config.yaml
num_key_value_heads: 1
norm_eps: 1e-05
rope_fraction: 1.0
bias: "none"
init: "normal"
init_std_qkv: 0.0156
init_std_o: 0.0
init_std_up: 0.0156
optimizer: "adamw"
beta1: 0.95
weight_decay: 0.27
schedule: "wsd"
final_lr_fraction: 0.0
max_steps: 4010
Each number is 500 + 25 x the weight over the matrix's rms, rounded and kept within 0 to 999. Layers, rows and columns count from 0. Numbers have three digits each.

# layer 4 MLP down (transposed), 3072x768, rms 0.0261, rows 1893-1914, columns 384-447
511503506512507486496489526527536563501487474510482460514491470539499498530462518495545478500472494523559484522538505511521519543473487524500504494526471492459486484525503524533483493499477507
534516489495458537538489488483491498509470466465498513505502518479526492457523457486451495449499463473524503454499515504517555469516508415527520504481471486447496527554500501485485476506482504
531483474504516529483496468505509537537518496459531510460460468502508511493519491501483428473481488476502536515472510498536474489538490443448488527511491478474511481481534522467512517547491510
489474492528495480532501512509477524506516500498525471488499488504514445476479478434540517498502497489479481524476518500479514500517507499499510538484515465515512478533538506489446521495514537
522503470515514495477567507533499500511488543539490484463481470465481499519488488466499453519509477492488512467534498506487506523493505521515538479514538511482508490500514511473453474521509476
527542528471507487536499485532487460517522540498499485509545523471501490465495489486543497486485486481477495559517522529455494479497513502487508510452519514510499513549547550484506466480511464
511524528555467479489500497452505506540509518546527513464503470471468499513480480507547438480470495482490508488553484494463536448502485474514510490501512501485526502557516544491511505513527465
495518513490487472485544532495507499534479469500524464463545484515484500536466524497509532505454458516515470535492485470514539505503524486490528447461481493472512513474521494492525524494503545
487533509525457490498513483457507480545493518433479468493505535522574491483535485496547475486445491469521442508561488545514497534543477472492471536491511477495516514469542453482494458497487519
479480542459478550491502462485515505473490483513512514520523466458534541507512506504496495524506557523531450497547472478552516487493528542504504510474475540508499508474509492480502527475516554
529500493505522485480460530481510532483547453513500519547502479533492531455511501490475526474516483534475534474452530493503476485521496501538497514514508510539488484494554460505501513510490462
527517545501500489496503492528521477520517468532517511504522512508501499548508500533460531476479532484541499490508537543531427449512521515447496499482506496482492497493471492554539443462493512
522510519490514535515476496514463524503497461486537490502517503518465518488476520536509481467504521515484510522468476508498508508479446496462500452546536494512486487486486498542488520474487516
479547470487520494513489535547488514494493466521495458503500510484485535483459481484487478505503491525484507451498519506514508473496457472512494497513511482462490507510499491516519519450451510
514511488498487509493515440525497476544506495507500518499491513518543479476482531514544495493482539524500517510484543512537503525507522482527479511483521490527536468498498475470471488507452551
487472510494516498491501473504484491527515499506461466481494505522511528519502481525483507484502503511515539501525482493444474548538485498498499497487510523493513475508478457485533428534510498
497514511486498451496481489455521497514493491567501514457505496504468479519497459525483487490513505505503497507504503479506474512489519493496489524513531533454486528483496519530485491526526512
503497509487528501471489494527519461490512508496518523509523509492484492508527488518508541564477495551493434477473474497507509521515496506551526498533490482470513525524479536469498506497534480
522487494484524539500471518539527510487496467502474495519458485481534501543540496488484503501500533514510513524540550532495535458501475550498546515466485529523526473514511558460445550547442505
457452529525467540546536493501488479498511558489467514525527476499525486526501502516529481488481486483457509494515515510497485491484515520488536463478517550535545529455501502505463455476501480
507515472504548548497488478491494517513525510517473430488507473519496511522473523454507516490514526483528519467573488523467541536538491544489519538481492481526489484485446483524472492502522471
493497510519508443493502481500509507486503521500551524472494517471509525513534532522499472498479504483502494507484453509502503482492476492515543489532523522508526490504528494492491503519542445
# layer 4 MLP up, 3072x768, rms 0.0326, rows 1894-1914, columns 384-447
544498500491527497486489507506510493497480498497496471465539497465535506535471531442556504524523522422500456491514494504475503501393487485491479486514471498536533502517493507486485487516443484
483512498494497482519512487525524510523483480518466480513530492512516493493510490503519478533531485536480500455500484474497547475474529463496478513483588530457479484517525478509487488469514548
487544478523506516480476501476492483472465490506480513501498488461474517481482529498487512490474491518498476507504488523513499479506520485464509483501486537509534500465496499523494467529517502
502477466457495534515439506460540473483535501502557478476485500504479473503483522527518497522567530489513468506516486520515492491501475454481548523516505522522487502480534506521439451511512498
523441496473472563496526526509529499464503492520492528514520498521474494515556516498513542488489474525485512494479512497502482501483495512465527462491515513482532487435494497454509513512527534
523471484480468520516480566444496491503463491545489471476499534474457529472479494471527505488473538472527499459544473507479511485535524486456484486504505468431532501509476436482486529483490476
534503494481454516477517496526501487486478468517471464485527488524507452526522560457527568487504488514494480501520463523509521539512483532473545499497526490488484532473552456472514500455511494
480508461523556475544498479503459462478494515477496474477479529475480501513517469454539478470520469503516464497498468506492541484482493482493505507564475511487578461528474491476469521481483519
539505461506542508520486510497526503463474469535474496513513493545511520467526513482472506493489434485512499500513506479528542520467522519470510524500528537468486528510482485458503456528534522
513539469486529488510460545516499514493511516503541516488506461474427487524475489471518481485522537498508527456501475482527508461443496497503485457491520515517480479515507492525515485463556492
551481483469508488577463540493518464501479497534479499469504521527505485522540534498489475527540500509489525483524492550494502514473487495461510546506495498520491481450497488489534504502541442
479505493530481487536496519483475547468518515529452463531457484521498463488544476507503525508505487495506469508460475469524472489485492522508541509502497505523509442492513492496524499466520497
521448473470518527460473484515474502486476493527481521526504540478477509482512500478500528483503492460517487519486507513506507463488482511498520539492491482520541497514486471515461523501492485
504508510499496476521474511421453499499491480540523530522569491489488467482498489522489554545475497502496487453510456450509465541514476476483483492481491547497481475501522504446521523456510487
491495491544488505500478546507514535474508468506537470506529516463518524522530507503513515495516499515497523471537513512507466480495508496467523535512506542492535473500513491489475485508515467
501462514491527518487507506508541486492486515478521503511500521517465502509497498495508522528483534490541470520472535521530512471510474520499513510516473502500487522486521518509498496472519504
494491487501513509509532494531490514474488468560503462504527515496493500450500535477520507507501454485507481455507429479535486548483522515415524506521549481475484489538479510464409477512506494
484504505482521499519500532530548481490496500511473470542507545508467476511543556489507505496497490484506474520499488502494517552508533455496515528485446499509572498524504488512459484523471551
465488519477497509507509492517488487537496465491529498507497536537492504541475527495492548502477475474561528545494493470492545535457509491530545476514509517499529502523537476491492501488536505
440529525485507565494506513512512527481492491527519456487485496521535452512505504496506506486504455502491488497499431503505570477476462514486566508545480522488528511519524473491477439531482481
501494498474549515489505487512493520524534542513476450521492528463468526519510473533493471487494492468493485470487500468512480516528551531456532471514512518443477479498506493484544505504486510